config.toml
num_hidden_layers = 16
hidden_size = 160
num_attention_heads = 2
num_key_value_heads = 2
head_dim = 64
intermediate_size = 448
vocab_size = 8192
hidden_act = "swiglu"
norm = "rmsnorm"
norm_place = "pre"
norm_eps = 1e-05
positions = "rope"
rope_theta = 10000.0
rope_fraction = 1.0
qk_norm = false
attn_scale = 0.125
bias = "none"
tie_word_embeddings = false
parallel_block = false
init = "normal"
init_std_qkv = 0.0463
init_std_o = 0.0
init_std_up = 0.0463
init_std_down = 0.0
optimizer = "adam_variant"
learning_rate = 0.00202
lr_mult_up = 1.24
beta1 = 0.9
beta2 = 0.95
lr_head = 0.00805
max_grad_norm = 1.0
warmup_steps = 398
schedule = "wsd"
decay_fraction = 0.819
decay_shape = "sqrt"
final_lr_fraction = 0.1
batch_tokens = 32768
max_seq_len = 2048
doc_mask = true
train_tokens = 172300000
max_steps = 5259
dataset = "wikipedia_en"
Each number is 200 + 40 x the weight over its row's rms, rounded and kept within 0 to 999. Layers, rows and columns count from 0. The size before them is the row's rms in percent of the matrix's.

# down: layer 5 MLP down (transposed), 448x160, rms 0.0511, rows 276-304, columns 0-79
# gate: layer 5 MLP gate, 448x160, rms 0.0727, rows 277-304, columns 0-79
# up: layer 5 MLP up, 448x160, rms 0.0688, rows 277-304, columns 0-79
down276,094,243,157,235,228,135,197,176,232,253,214,258,176,223,217,193,191,277,197,199,207,228,179,213,143,237,182,199,144,251,237,177,211,148,286,192,148,175,170,197,294,177,249,201,189,163,224,211,225,119,232,179,223,205,199,179,172,197,177,218,234,154,222,180,216,241,243,153,229,212,223,156,287,132,211,229,177,190,174,172,139
gate277,097,246,179,199,208,209,246,187,265,174,82,256,155,199,181,226,212,177,196,201,187,214,185,232,172,259,170,137,141,183,219,246,164,150,139,246,138,168,159,212,152,202,233,191,168,227,171,249,219,133,139,229,130,141,204,217,183,188,181,232,164,105,196,168,197,195,148,229,219,179,143,203,112,171,133,223,244,194,210,157,216
up277,101,180,273,250,192,153,172,270,156,159,167,244,216,178,201,215,132,201,119,222,191,131,190,172,150,212,122,169,210,230,223,243,206,171,254,204,161,265,201,173,199,235,228,200,171,195,309,143,210,256,146,254,198,192,254,217,211,133,169,268,269,209,193,183,137,213,190,231,98,177,170,197,165,199,179,279,217,126,156,180,267
down277,104,214,241,184,101,126,141,191,155,198,209,227,244,205,193,251,151,194,189,198,206,147,225,198,175,195,153,190,223,240,190,260,203,215,268,197,223,263,180,235,304,230,272,154,192,167,259,178,227,244,203,231,185,165,189,160,202,126,192,217,219,215,176,177,213,183,221,158,96,240,178,163,164,202,193,194,219,129,161,188,187
gate278,100,211,230,157,173,301,203,226,221,268,115,220,200,213,246,199,256,262,229,203,163,176,184,155,208,205,228,232,164,187,157,152,185,254,235,212,156,210,158,155,166,193,192,158,248,210,195,161,237,189,257,145,187,248,164,205,169,172,232,111,146,212,234,236,206,222,162,186,228,131,150,254,179,156,226,186,173,285,213,244,188
up278,101,117,229,86,196,208,214,226,181,182,176,189,188,253,244,252,205,123,228,273,179,216,189,210,167,235,179,240,194,166,152,153,216,193,168,238,236,214,161,207,240,121,301,194,256,195,219,178,294,159,179,196,220,220,173,190,188,169,253,189,228,248,280,190,206,182,239,191,192,155,234,245,196,253,235,184,237,223,190,208,119
down278,108,187,182,190,160,280,205,275,123,194,160,192,238,170,166,244,151,161,201,272,162,252,205,197,204,172,180,189,181,267,207,120,188,210,189,171,257,251,232,253,186,193,135,240,219,152,234,167,157,203,149,182,189,286,184,272,240,207,200,262,204,168,174,216,256,175,245,270,215,207,251,149,192,176,235,160,241,163,216,169,129
gate279,102,242,218,200,139,203,211,176,242,172,128,175,233,165,222,233,247,252,206,239,207,190,194,124,246,204,216,231,227,201,119,212,215,187,139,141,186,162,157,181,209,214,200,115,298,164,189,154,222,180,157,177,211,99,237,154,208,203,153,235,212,158,287,217,235,258,142,153,252,178,261,196,224,189,157,181,251,171,132,155,221
up279,103,315,238,177,182,225,210,250,212,218,231,253,212,208,188,213,176,205,121,186,123,293,228,220,145,219,193,239,173,217,191,283,144,147,180,197,265,221,245,201,179,210,188,172,201,246,203,247,231,201,183,231,213,143,190,218,184,98,183,212,288,222,223,175,204,223,186,172,194,158,180,223,141,233,162,210,215,255,118,174,187
down279,106,222,186,206,208,228,203,181,214,183,285,182,240,163,204,152,203,221,179,231,240,239,202,195,253,188,230,277,233,266,226,195,169,205,128,146,212,190,192,308,191,248,153,119,203,223,148,200,171,211,158,223,271,114,204,190,188,161,180,166,197,165,212,249,156,187,170,210,168,198,260,164,172,172,231,209,171,245,226,221,165
gate280,113,212,213,291,195,220,276,213,249,248,177,247,156,197,193,276,175,207,175,222,277,159,183,283,232,246,132,243,237,235,241,276,253,158,157,214,184,249,211,232,160,232,176,118,152,175,194,217,254,228,136,209,190,150,205,159,245,210,228,207,229,194,206,135,174,266,263,219,174,190,211,284,171,207,176,173,218,153,185,177,186
up280,099,237,226,271,213,208,288,215,265,247,184,187,185,214,240,250,100,194,192,282,226,188,194,192,186,300,164,196,216,214,232,248,254,177,220,248,155,222,174,232,205,218,186,147,97,163,207,232,250,209,177,174,157,135,186,144,239,207,227,189,186,192,198,144,168,243,272,190,153,197,195,193,216,246,210,189,193,172,194,225,199
down280,099,229,192,160,181,224,232,212,259,260,209,168,249,221,233,198,179,255,218,231,194,174,135,186,123,257,219,196,161,151,199,218,219,158,297,230,228,263,67,224,372,169,195,193,148,187,202,184,215,205,216,175,156,193,209,228,192,271,230,154,201,167,175,162,189,212,191,217,132,143,205,186,212,181,262,181,171,179,229,200,239
gate281,111,291,212,160,211,190,153,203,240,167,155,265,240,241,189,191,201,175,237,205,208,231,207,262,212,226,247,202,258,178,224,191,186,139,168,185,228,196,269,282,159,206,230,76,176,249,200,159,171,195,207,183,230,160,195,252,263,214,194,180,244,220,220,119,165,222,193,175,209,195,196,188,141,159,178,207,252,251,202,193,243
up281,109,198,216,233,242,206,221,239,235,248,166,194,123,154,234,234,248,194,182,216,188,220,235,187,186,117,156,190,215,229,90,268,186,217,205,156,191,215,172,182,214,159,152,159,260,196,202,160,231,201,149,165,247,144,208,169,204,188,144,231,176,206,257,239,248,231,146,217,194,187,244,229,200,262,191,182,213,243,145,200,227
down281,114,221,139,175,248,204,248,257,156,242,199,169,171,181,274,150,250,180,172,217,176,186,257,200,238,148,178,186,265,253,153,161,195,239,233,206,177,255,182,223,153,200,189,97,272,200,159,124,220,180,215,165,248,119,161,183,251,190,149,189,159,216,241,182,208,180,142,221,171,183,247,234,191,207,165,249,277,257,176,210,263
gate282,096,169,182,283,246,131,158,206,209,213,172,264,237,226,163,157,176,279,237,163,278,98,203,212,151,318,276,217,274,234,172,175,217,181,181,235,209,199,199,275,160,276,159,196,216,226,220,201,222,200,221,193,223,216,148,152,182,231,175,263,225,270,185,194,204,204,172,170,277,163,121,213,200,169,169,170,195,171,181,185,240
up282,093,228,212,193,183,184,163,205,215,205,269,173,170,141,236,231,204,170,235,227,144,193,252,192,303,182,150,216,181,187,204,213,231,199,245,132,275,161,207,108,229,186,209,174,206,162,224,256,231,197,166,228,234,212,275,232,147,220,199,108,200,148,231,199,224,240,206,207,184,169,301,174,157,217,229,186,240,281,244,219,190
down282,096,199,244,142,195,212,176,214,153,157,227,169,198,168,201,271,250,166,246,170,226,228,215,207,295,205,185,161,181,207,240,220,180,241,151,171,194,223,199,174,126,206,245,239,206,246,180,189,223,202,185,209,164,191,198,207,168,181,229,127,226,102,208,177,193,274,161,257,188,184,199,242,103,211,286,160,244,300,179,219,197
gate283,091,221,180,234,164,201,184,269,107,226,188,183,156,167,205,140,183,124,155,150,198,191,265,189,201,147,213,177,174,171,176,204,263,163,130,181,161,212,183,125,232,239,172,203,204,218,163,199,224,209,221,216,231,202,149,236,146,290,146,173,207,193,267,108,185,257,187,173,200,255,241,171,127,242,126,272,217,238,238,157,266
up283,100,240,217,187,226,187,202,208,243,148,205,187,140,194,200,261,216,191,160,244,75,227,227,187,187,281,199,181,209,208,140,242,165,182,184,207,228,212,184,202,193,192,216,144,138,213,256,246,190,171,157,185,183,188,298,178,199,144,221,302,209,174,180,232,202,212,203,184,148,233,200,170,225,246,241,188,132,153,144,282,157
down283,102,157,237,242,208,147,186,180,178,166,194,283,187,162,236,237,241,207,209,209,245,186,221,225,146,175,229,232,171,300,234,204,218,218,374,188,223,237,165,153,138,209,257,179,191,268,199,222,211,174,188,228,160,198,172,143,142,160,199,204,172,147,158,197,201,177,184,239,203,163,192,170,228,140,238,173,148,246,176,132,208
gate284,103,130,141,214,235,207,160,141,175,144,128,267,229,216,189,207,192,199,259,228,223,174,239,201,183,178,147,229,243,228,200,131,87,196,124,166,224,267,231,211,157,262,163,201,215,193,204,194,229,157,219,184,216,200,170,176,97,234,219,207,229,255,216,208,183,184,98,197,203,201,226,253,153,275,186,180,164,229,225,174,142
up284,100,207,218,178,135,204,223,202,165,258,187,215,163,141,248,201,220,150,203,207,218,242,182,235,233,246,187,120,230,157,201,226,261,166,280,251,147,165,204,235,156,300,222,156,282,218,163,173,203,229,188,266,182,247,228,276,268,187,231,207,190,226,124,192,212,200,271,166,225,217,171,231,151,161,182,196,259,164,192,291,268
down284,104,206,170,233,178,177,232,254,163,206,175,255,218,182,194,197,194,220,198,155,244,197,226,230,214,192,224,202,206,164,173,168,225,115,223,186,213,202,290,192,90,228,172,126,217,245,202,184,175,111,202,294,251,190,199,208,227,252,209,142,220,245,135,246,203,184,283,216,218,133,169,216,169,300,202,149,250,109,214,229,198
gate285,096,136,170,200,114,137,199,197,177,213,198,218,223,226,244,241,173,193,277,190,233,241,224,212,223,288,240,177,231,203,160,131,276,194,126,259,168,176,211,158,176,198,219,179,302,216,194,184,165,237,215,180,181,187,175,158,195,238,238,174,208,210,180,126,169,274,234,250,234,178,195,174,177,214,220,136,256,273,224,177,206
up285,095,193,160,250,138,231,224,210,245,271,187,210,235,195,242,222,169,248,266,205,219,191,118,152,154,238,299,217,179,206,185,108,207,160,187,224,236,216,191,198,193,193,262,230,189,239,162,270,159,156,190,153,148,175,180,156,271,189,217,164,243,243,182,187,175,243,267,171,243,147,212,178,239,126,183,198,234,217,216,157,203
down285,100,207,222,81,173,242,185,154,318,203,212,167,163,166,160,200,191,263,184,166,137,209,206,191,214,193,182,191,160,210,244,203,112,197,111,193,171,244,128,169,177,206,175,174,176,196,186,227,163,252,145,198,154,203,235,242,153,216,125,209,251,220,95,250,224,146,159,188,146,171,253,194,250,152,249,211,194,200,219,228,248
gate286,115,180,157,178,218,171,181,167,197,224,230,203,149,135,247,205,216,280,251,172,258,196,159,173,261,139,202,193,207,196,219,288,172,215,165,220,146,232,264,139,186,191,230,175,206,247,216,193,276,283,196,125,233,122,193,188,194,236,146,239,221,199,238,200,226,183,148,198,285,249,224,232,136,243,254,243,209,188,161,185,246
up286,112,179,206,208,207,118,151,169,157,211,228,251,111,162,241,214,115,223,267,136,216,189,211,198,244,218,227,160,172,166,179,234,149,195,150,183,222,148,216,143,231,173,193,179,180,166,155,134,202,254,202,129,217,126,195,183,179,216,191,168,164,120,265,136,256,174,229,124,239,165,195,239,176,186,229,251,249,194,193,217,193
down286,112,167,157,318,241,178,180,187,174,164,238,174,229,208,231,232,165,199,212,188,150,194,211,181,197,175,98,184,252,193,242,182,187,168,173,182,223,204,202,161,251,152,197,186,181,183,127,193,224,219,169,211,171,284,200,208,203,204,212,208,228,170,256,156,242,282,193,143,192,217,199,233,235,176,213,226,178,204,190,220,218
gate287,103,197,260,203,236,251,279,246,270,185,199,149,199,201,183,234,210,182,169,204,184,242,276,147,231,214,257,237,136,184,151,250,185,198,230,205,176,122,126,161,175,151,177,227,216,225,261,179,177,199,251,173,204,211,209,187,157,187,177,297,191,201,189,254,235,175,146,196,169,185,191,222,176,194,232,186,211,132,208,192,159
up287,104,294,230,193,180,116,157,159,223,182,199,192,237,214,193,137,235,87,170,194,214,251,190,248,230,226,187,188,221,191,250,206,173,167,223,221,250,171,269,211,179,172,171,172,132,158,146,180,264,167,192,187,216,200,247,190,198,236,225,189,221,221,218,168,177,148,262,175,210,267,188,239,246,191,188,215,143,215,195,153,211
down287,109,259,170,228,207,212,213,178,231,180,215,189,165,246,167,221,251,227,200,169,190,114,198,195,154,208,203,295,115,148,196,200,211,233,128,106,272,170,133,200,124,150,133,203,206,144,169,135,249,177,246,227,186,150,227,176,161,184,186,174,190,161,205,260,234,217,175,208,171,272,277,230,169,216,213,179,223,159,188,202,158
gate288,106,206,207,199,267,239,220,214,203,203,164,214,202,179,260,270,214,279,195,181,208,167,169,172,166,248,216,202,110,251,166,214,185,159,232,189,233,183,142,251,190,231,144,238,141,262,242,181,221,209,224,185,214,151,151,188,226,129,142,315,178,198,246,244,184,170,152,220,197,237,247,189,171,206,173,275,246,180,216,208,223
up288,107,188,174,151,248,213,214,190,271,204,208,205,237,208,219,233,193,155,234,158,203,233,189,157,233,222,231,147,174,156,254,189,296,211,110,185,168,166,229,268,174,190,234,146,199,236,193,156,171,221,250,208,205,186,180,273,200,164,227,216,248,239,205,199,163,277,232,243,140,89,136,234,192,169,184,290,176,227,185,266,218
down288,112,168,205,232,214,229,178,148,211,185,143,247,192,203,243,174,202,170,255,194,219,151,245,134,212,224,184,158,185,204,161,221,197,212,131,272,161,198,242,206,168,209,184,174,117,86,237,215,210,236,210,205,168,213,206,192,245,259,187,189,211,207,141,153,174,153,258,261,189,110,218,222,175,209,184,265,167,199,174,163,175
gate289,095,222,166,182,152,208,139,101,159,143,94,177,183,208,156,196,213,239,191,180,234,240,224,266,206,114,218,238,241,223,219,146,229,165,219,240,230,210,173,220,143,167,186,207,200,268,225,249,247,263,198,234,216,200,155,186,261,196,114,231,218,192,246,234,187,180,177,240,164,165,194,272,241,157,193,137,201,190,111,176,258
up289,100,176,160,247,178,306,193,186,133,201,201,208,250,220,247,252,223,274,168,144,197,246,280,224,169,255,230,224,252,258,230,264,213,272,226,219,243,146,216,165,195,195,207,265,169,192,163,224,133,228,219,170,179,210,218,185,156,212,182,228,179,248,244,274,236,219,228,231,258,216,197,232,249,166,214,195,230,175,209,133,231
down289,099,173,166,246,188,211,196,147,176,183,176,249,197,203,290,220,202,260,149,162,170,245,311,241,195,138,210,159,220,230,198,234,269,183,192,190,256,223,120,199,337,153,184,218,205,97,210,190,251,190,171,194,200,218,206,185,200,180,126,212,231,206,235,167,248,214,245,211,203,172,214,219,297,170,267,208,271,195,171,162,168
gate290,091,283,140,214,177,85,185,100,210,131,218,219,213,197,214,137,186,212,214,180,312,248,285,189,200,206,220,260,231,211,179,213,184,224,231,180,188,239,223,157,188,147,236,201,258,196,154,194,184,171,166,202,187,173,231,227,184,211,200,237,162,206,192,206,194,242,173,157,283,203,178,229,209,195,179,115,225,159,174,208,205
up290,096,237,246,259,195,147,177,200,238,136,227,197,187,202,176,176,213,171,225,173,258,234,195,257,204,139,178,245,194,221,201,177,208,271,195,167,262,213,235,217,208,158,203,228,269,235,178,165,160,131,169,209,288,172,233,229,183,171,236,238,145,154,251,246,182,157,206,180,222,175,132,211,243,173,219,194,182,203,195,227,217
down290,098,160,234,231,204,157,127,221,164,174,240,266,193,176,207,191,178,253,224,152,237,163,262,232,193,171,216,273,177,226,187,191,203,234,241,168,255,243,183,221,213,199,130,154,170,215,145,160,168,235,88,157,177,214,214,203,201,230,228,195,260,212,161,230,177,195,229,151,275,236,172,182,160,246,123,120,169,192,214,135,206
gate291,110,229,170,210,195,154,206,180,183,161,219,243,246,195,206,176,203,90,224,220,237,192,152,211,254,258,208,134,180,230,220,153,223,218,176,262,217,214,215,167,153,174,187,221,178,154,168,205,186,256,229,232,213,245,173,186,256,197,246,174,218,227,125,134,162,179,220,244,219,206,143,95,222,185,200,116,176,220,136,240,182
up291,105,204,151,170,212,191,196,163,198,235,228,215,236,186,201,169,192,185,205,257,157,186,161,189,196,209,168,174,190,224,228,157,224,176,146,267,175,182,163,163,193,207,204,304,224,198,215,216,217,132,180,226,191,201,198,157,241,193,237,167,239,230,112,133,186,232,249,191,210,189,195,163,192,157,152,208,179,155,145,219,186
down291,102,139,189,201,214,207,229,189,193,237,149,208,194,159,228,243,220,185,220,208,212,191,173,148,210,123,189,238,226,224,125,262,161,213,301,136,154,218,124,241,222,230,266,233,191,160,169,224,178,169,188,139,183,219,259,166,161,210,164,244,172,166,186,244,245,213,186,174,173,202,205,220,132,205,165,291,178,169,226,158,210
gate292,101,226,234,215,224,228,266,262,199,203,197,181,169,226,199,233,134,171,258,209,246,293,248,240,285,179,212,213,256,254,279,152,216,173,206,191,291,207,206,107,183,229,195,135,137,226,122,174,190,192,169,218,234,172,154,147,232,308,203,164,168,227,175,216,153,165,230,167,228,185,235,165,172,196,205,213,232,240,204,202,111
up292,092,189,157,124,247,123,196,224,164,202,237,189,212,217,207,176,157,112,173,239,125,236,179,206,201,207,208,205,185,182,192,169,273,261,211,206,231,185,239,266,201,167,178,215,246,245,178,204,191,249,194,222,107,233,205,219,265,174,297,210,248,154,187,203,207,276,125,164,248,231,154,232,189,218,258,180,172,177,285,172,174
down292,094,245,228,215,222,85,202,205,273,153,191,221,177,214,132,187,145,169,159,193,158,226,190,181,195,229,198,237,198,224,157,175,227,298,186,235,192,179,204,207,237,130,129,254,214,231,183,176,244,213,184,243,214,163,235,236,241,191,255,258,251,182,220,204,222,302,191,177,232,210,185,236,227,189,243,233,120,202,242,168,126
gate293,096,242,254,259,237,130,204,171,144,154,164,130,169,224,184,179,171,146,158,119,228,163,202,206,109,174,183,204,226,294,180,219,202,276,143,183,164,247,192,234,173,241,132,167,206,233,128,138,258,274,189,186,208,216,186,152,185,237,142,217,198,174,145,120,135,215,177,225,164,181,179,261,165,184,189,269,154,187,204,169,201
up293,098,260,195,202,198,187,179,174,190,206,236,237,247,150,206,212,162,201,137,190,175,120,124,213,194,242,185,215,244,210,199,179,142,148,238,267,200,242,257,132,228,179,165,167,233,219,189,135,209,75,212,231,212,184,237,233,142,157,197,162,273,237,221,209,184,153,219,213,138,182,200,190,119,258,189,202,242,258,199,200,266
down293,102,212,243,236,205,190,171,246,223,189,178,179,194,127,196,214,159,130,101,178,176,205,212,184,240,203,193,194,207,162,186,178,205,141,254,296,237,222,260,116,277,251,180,175,214,226,154,114,217,134,196,220,206,165,183,195,145,230,162,228,253,255,163,166,165,187,206,209,103,142,229,187,158,283,127,250,180,228,215,213,248
gate294,100,195,169,149,265,219,173,204,247,211,230,207,232,171,154,209,189,227,267,128,157,211,187,220,162,182,249,209,222,185,255,193,180,144,231,137,233,146,141,257,154,204,112,220,220,204,230,182,200,128,268,199,177,203,107,260,183,221,252,176,216,203,301,262,148,222,92,167,272,210,263,245,247,175,253,150,227,239,143,175,188
up294,101,192,259,210,250,92,200,272,255,179,244,223,259,197,164,202,203,222,239,218,208,159,250,210,190,197,196,127,205,180,166,147,273,198,195,158,222,243,210,246,192,216,175,121,196,184,191,264,168,186,223,242,156,220,200,262,206,219,295,92,210,220,223,270,196,201,212,249,156,224,200,161,135,242,221,228,233,261,186,235,189
down294,103,145,309,203,278,131,190,232,225,157,161,229,230,156,218,185,168,157,282,205,146,187,146,224,215,161,182,124,162,162,135,205,226,221,186,183,213,211,155,196,166,175,178,212,199,139,209,267,195,187,263,218,169,173,195,253,199,120,225,101,180,254,223,223,143,209,199,202,208,246,214,179,219,241,223,138,190,257,199,200,124
gate295,097,242,170,179,221,174,201,311,245,179,221,277,155,244,206,191,190,241,165,242,144,195,167,181,164,195,181,135,195,230,253,204,121,292,157,216,160,229,189,143,156,215,115,212,132,141,193,211,160,242,224,198,138,247,191,255,201,172,133,187,232,308,175,180,200,203,160,207,221,197,179,220,205,215,190,233,190,263,216,247,207
up295,097,200,226,225,175,147,203,235,200,169,244,271,222,178,147,170,234,122,164,242,145,204,219,194,223,175,220,189,243,154,176,229,215,235,143,139,144,193,191,113,245,127,219,197,186,225,169,175,198,189,149,148,157,170,245,244,179,220,212,234,213,224,163,201,232,221,221,228,142,194,152,250,188,237,170,169,202,247,191,189,225
down295,099,192,285,247,266,152,266,179,209,128,229,270,218,189,174,198,227,170,220,213,140,144,257,218,249,215,185,195,147,182,233,208,231,169,249,191,213,192,191,187,191,193,246,227,238,197,196,216,215,225,211,195,125,115,241,214,150,230,202,241,239,162,190,194,249,210,257,165,185,290,196,232,134,258,195,201,261,201,160,206,153
gate296,092,240,156,167,242,208,205,207,168,256,137,179,225,208,251,226,247,288,276,130,169,189,181,178,155,249,257,220,156,207,109,176,256,239,190,253,130,183,178,162,147,210,167,238,128,154,165,127,184,175,207,214,190,188,172,157,160,175,163,158,203,236,239,158,211,228,201,223,216,110,229,237,223,252,175,148,166,259,297,159,175
up296,093,198,237,232,141,139,211,179,221,230,93,150,213,189,218,172,227,192,191,236,257,257,271,179,161,168,153,302,325,246,191,176,192,179,165,164,189,197,116,161,184,133,235,227,276,190,163,273,249,228,217,230,173,143,203,134,151,281,190,183,183,170,178,225,154,243,137,235,224,229,182,223,160,175,216,119,235,162,211,181,196
down296,101,192,137,136,181,177,207,216,147,237,206,182,238,217,245,193,218,247,212,118,106,156,225,200,172,175,181,175,136,210,182,168,255,159,248,212,178,160,200,193,181,197,116,241,234,145,191,195,171,169,243,214,180,220,188,185,162,129,124,125,214,216,190,172,169,191,156,166,182,162,296,185,195,214,132,182,217,281,234,225,142
gate297,102,182,164,221,270,231,186,85,233,226,125,147,269,217,194,187,264,249,220,174,207,232,213,300,179,237,169,178,255,190,269,230,248,320,139,231,228,192,197,199,242,202,243,144,236,182,198,230,188,192,168,195,237,174,201,295,241,250,264,243,212,206,161,202,167,228,163,225,163,222,218,154,209,238,156,154,244,190,194,154,205
up297,100,247,183,271,163,169,106,198,190,137,222,266,138,202,209,167,191,171,149,172,238,160,100,196,217,201,170,239,177,194,262,262,186,168,217,165,198,163,181,235,246,203,216,225,174,202,220,186,243,193,164,206,255,138,235,211,187,147,178,263,209,204,182,119,157,223,192,210,127,184,249,230,274,191,198,195,223,112,177,147,207
down297,104,235,257,185,174,227,241,232,184,200,262,224,149,209,210,210,236,131,225,166,193,240,186,177,176,152,193,289,203,240,214,226,156,106,184,233,187,231,233,255,123,218,215,194,194,193,224,170,211,156,198,200,209,236,183,165,250,148,312,171,212,199,193,201,155,151,296,192,243,260,229,212,157,229,191,191,191,206,182,235,193
gate298,110,187,191,176,185,226,263,218,156,230,175,166,214,82,222,236,190,213,222,166,211,241,258,209,180,112,169,216,179,213,167,207,187,197,142,104,163,204,145,127,229,177,180,251,266,186,154,162,282,147,155,170,104,173,181,204,132,208,115,218,195,144,268,170,234,197,155,229,194,275,262,181,199,193,155,193,219,197,218,132,152
up298,107,162,253,204,136,247,161,148,233,221,217,132,200,135,162,223,262,249,184,156,159,220,192,144,148,153,211,242,255,245,144,232,223,164,214,150,172,151,226,176,194,189,210,158,181,203,257,250,206,176,181,190,228,189,264,187,166,199,235,281,188,121,173,296,240,210,151,213,203,199,144,210,275,221,245,212,198,149,182,267,179
down298,112,168,164,203,203,191,134,226,211,216,201,206,194,274,244,134,215,175,212,217,187,211,125,265,203,269,214,169,160,180,270,198,192,209,189,261,243,248,114,161,158,199,186,199,177,233,170,257,193,248,187,220,154,191,156,123,206,184,208,203,171,204,176,188,172,204,250,250,167,228,170,175,193,191,230,140,149,227,155,231,181
gate299,086,241,159,218,184,140,202,205,280,157,185,174,177,115,244,188,251,170,186,177,203,194,216,144,219,181,201,171,207,216,216,198,245,146,178,170,159,226,217,205,21,222,191,162,114,206,263,225,261,230,199,175,195,233,197,226,199,225,182,239,130,257,194,211,168,200,173,204,192,203,162,175,189,174,289,156,186,228,194,235,113
up299,090,186,226,222,194,181,169,271,154,129,171,212,182,275,189,188,190,157,170,171,249,227,235,174,196,217,206,180,253,186,184,250,195,269,278,279,215,256,191,226,266,220,189,165,277,214,125,190,184,192,264,196,215,171,199,253,194,175,206,177,258,220,225,140,210,252,179,249,220,208,170,224,286,207,185,196,215,193,200,205,299
down299,092,200,210,256,180,163,191,233,213,99,137,192,211,237,217,189,231,142,152,189,241,193,162,147,226,191,212,207,251,225,191,237,255,253,232,215,183,157,178,182,126,222,173,167,231,250,146,201,223,245,218,185,209,194,190,250,217,171,194,208,183,254,171,158,189,234,135,208,186,167,178,187,248,256,206,145,176,219,181,203,197
gate300,093,205,138,254,201,127,230,185,212,211,185,255,250,155,190,182,233,188,171,203,215,260,245,278,254,250,171,228,119,140,223,224,191,178,195,171,280,239,204,256,155,170,181,119,217,222,195,276,183,150,194,304,149,194,175,204,175,210,137,241,235,182,250,151,237,264,191,144,197,172,149,242,241,156,183,191,239,149,172,164,169
up300,092,161,210,276,251,182,156,195,261,221,169,218,190,177,247,209,197,189,213,205,211,214,205,191,252,157,168,241,163,174,219,216,197,215,204,200,214,229,227,323,196,116,199,223,199,218,185,301,144,175,197,333,191,228,197,228,195,145,140,211,210,122,218,223,232,197,231,174,190,107,157,204,228,142,196,184,188,159,251,177,262
down300,095,131,137,248,239,215,216,156,160,235,230,195,204,185,271,267,225,190,167,245,222,203,121,203,208,209,163,198,190,229,188,179,188,203,230,239,188,209,142,195,258,230,222,162,200,231,199,214,92,102,248,125,209,212,130,195,272,183,228,183,216,200,214,212,148,161,252,141,249,185,217,302,227,192,171,194,176,150,204,219,190
gate301,097,162,212,199,222,203,197,208,226,253,198,208,216,190,150,209,185,191,238,233,200,167,204,193,150,166,158,189,139,211,176,221,183,236,205,136,171,195,199,165,208,197,171,226,198,145,260,199,223,185,205,216,202,216,193,196,191,182,161,161,192,170,281,218,297,225,147,224,223,165,140,119,93,179,142,237,249,307,205,221,218
up301,095,234,207,239,118,180,155,147,189,218,259,225,219,295,164,154,148,152,184,213,206,152,253,222,193,220,159,229,189,246,220,201,178,222,233,148,219,176,183,157,248,222,231,203,190,141,235,217,232,138,194,156,198,187,185,177,268,215,157,153,279,202,271,171,266,250,204,207,217,155,176,218,228,217,203,271,220,244,177,175,254
down301,100,244,168,302,263,213,171,238,215,131,171,249,169,248,179,246,206,173,190,206,183,139,184,249,214,165,155,180,187,180,244,189,196,108,231,241,222,157,286,196,274,108,147,256,163,201,177,202,199,201,278,258,172,222,208,228,292,219,200,220,281,222,184,225,194,206,210,149,197,274,172,210,215,141,175,216,201,186,232,179,230
gate302,105,126,182,183,246,174,205,242,215,151,256,207,134,167,138,196,255,133,261,257,186,190,208,212,199,234,229,238,144,219,186,188,189,204,194,138,223,211,237,285,145,315,156,229,162,263,137,249,158,178,233,218,166,284,239,173,168,245,197,133,262,227,176,202,251,150,169,203,249,201,202,201,168,186,183,243,221,271,255,199,179
up302,106,204,218,216,188,240,172,233,236,306,245,141,254,123,202,197,242,286,174,123,238,191,263,216,228,130,147,195,209,168,152,184,232,186,163,220,183,226,166,272,218,191,192,112,238,232,218,173,176,166,188,175,161,169,133,219,216,149,200,217,177,167,229,149,179,250,177,217,154,175,242,188,208,244,207,104,213,214,161,269,218
down302,101,187,223,226,219,168,155,192,188,208,220,172,180,87,232,231,207,280,121,182,221,243,207,226,243,142,215,129,206,160,197,225,296,208,217,189,196,219,243,193,134,274,277,168,198,180,220,130,207,182,206,201,166,186,245,192,164,201,165,235,160,219,154,178,207,222,212,224,122,182,201,156,191,202,196,134,210,274,178,270,191
gate303,108,175,218,158,172,161,206,168,256,215,174,200,212,190,215,254,188,215,233,217,172,185,207,263,191,184,139,210,202,194,180,279,163,197,145,87,167,169,208,209,193,198,192,159,288,182,233,199,253,179,132,237,172,211,143,148,154,263,164,227,123,210,214,237,188,265,180,170,244,160,276,198,264,136,222,204,264,193,189,161,182
up303,104,218,187,253,196,236,192,196,105,210,252,127,210,231,181,137,237,118,186,181,263,222,221,183,212,189,205,220,249,232,181,132,261,235,215,192,310,161,161,145,145,229,163,140,173,244,130,216,214,219,246,192,198,194,208,234,261,187,217,226,298,227,171,139,146,146,199,186,182,226,145,222,220,227,191,185,174,227,180,259,184
down303,102,195,224,234,197,190,159,207,277,191,123,172,233,186,195,258,196,235,277,233,220,153,214,217,202,137,181,191,123,181,231,262,185,213,148,148,138,167,224,152,132,185,213,101,227,166,215,223,274,159,248,188,230,203,166,224,207,302,149,209,192,233,141,299,127,235,215,190,250,151,239,196,238,157,208,235,259,265,167,143,201
gate304,107,245,200,226,172,198,192,275,227,150,203,164,236,213,307,243,141,207,186,207,189,183,183,221,294,169,217,101,220,142,155,203,284,199,243,181,230,173,165,136,212,213,187,198,189,168,167,158,148,257,195,223,155,230,248,165,188,189,204,251,152,181,217,238,172,231,238,224,240,170,170,219,231,158,170,256,219,174,196,229,146
up304,103,228,174,144,195,254,277,217,156,185,175,186,167,226,190,102,160,117,149,189,163,261,182,251,149,263,154,211,200,260,187,160,178,208,243,196,212,258,257,197,185,197,233,129,216,164,160,278,206,143,192,191,208,217,161,201,247,224,194,174,277,243,166,158,142,156,168,165,174,296,152,193,237,220,205,177,188,235,203,141,249
down304,104,246,177,172,228,207,202,239,184,177,136,237,243,235,244,209,226,196,236,164,272,229,141,122,219,155,228,209,184,173,212,156,239,170,174,156,191,207,200,221,104,200,214,210,170,231,156,181,240,200,180,161,166,262,244,211,220,240,227,247,201,216,156,303,134,169,151,228,226,208,233,191,204,210,230,224,216,154,194,272,213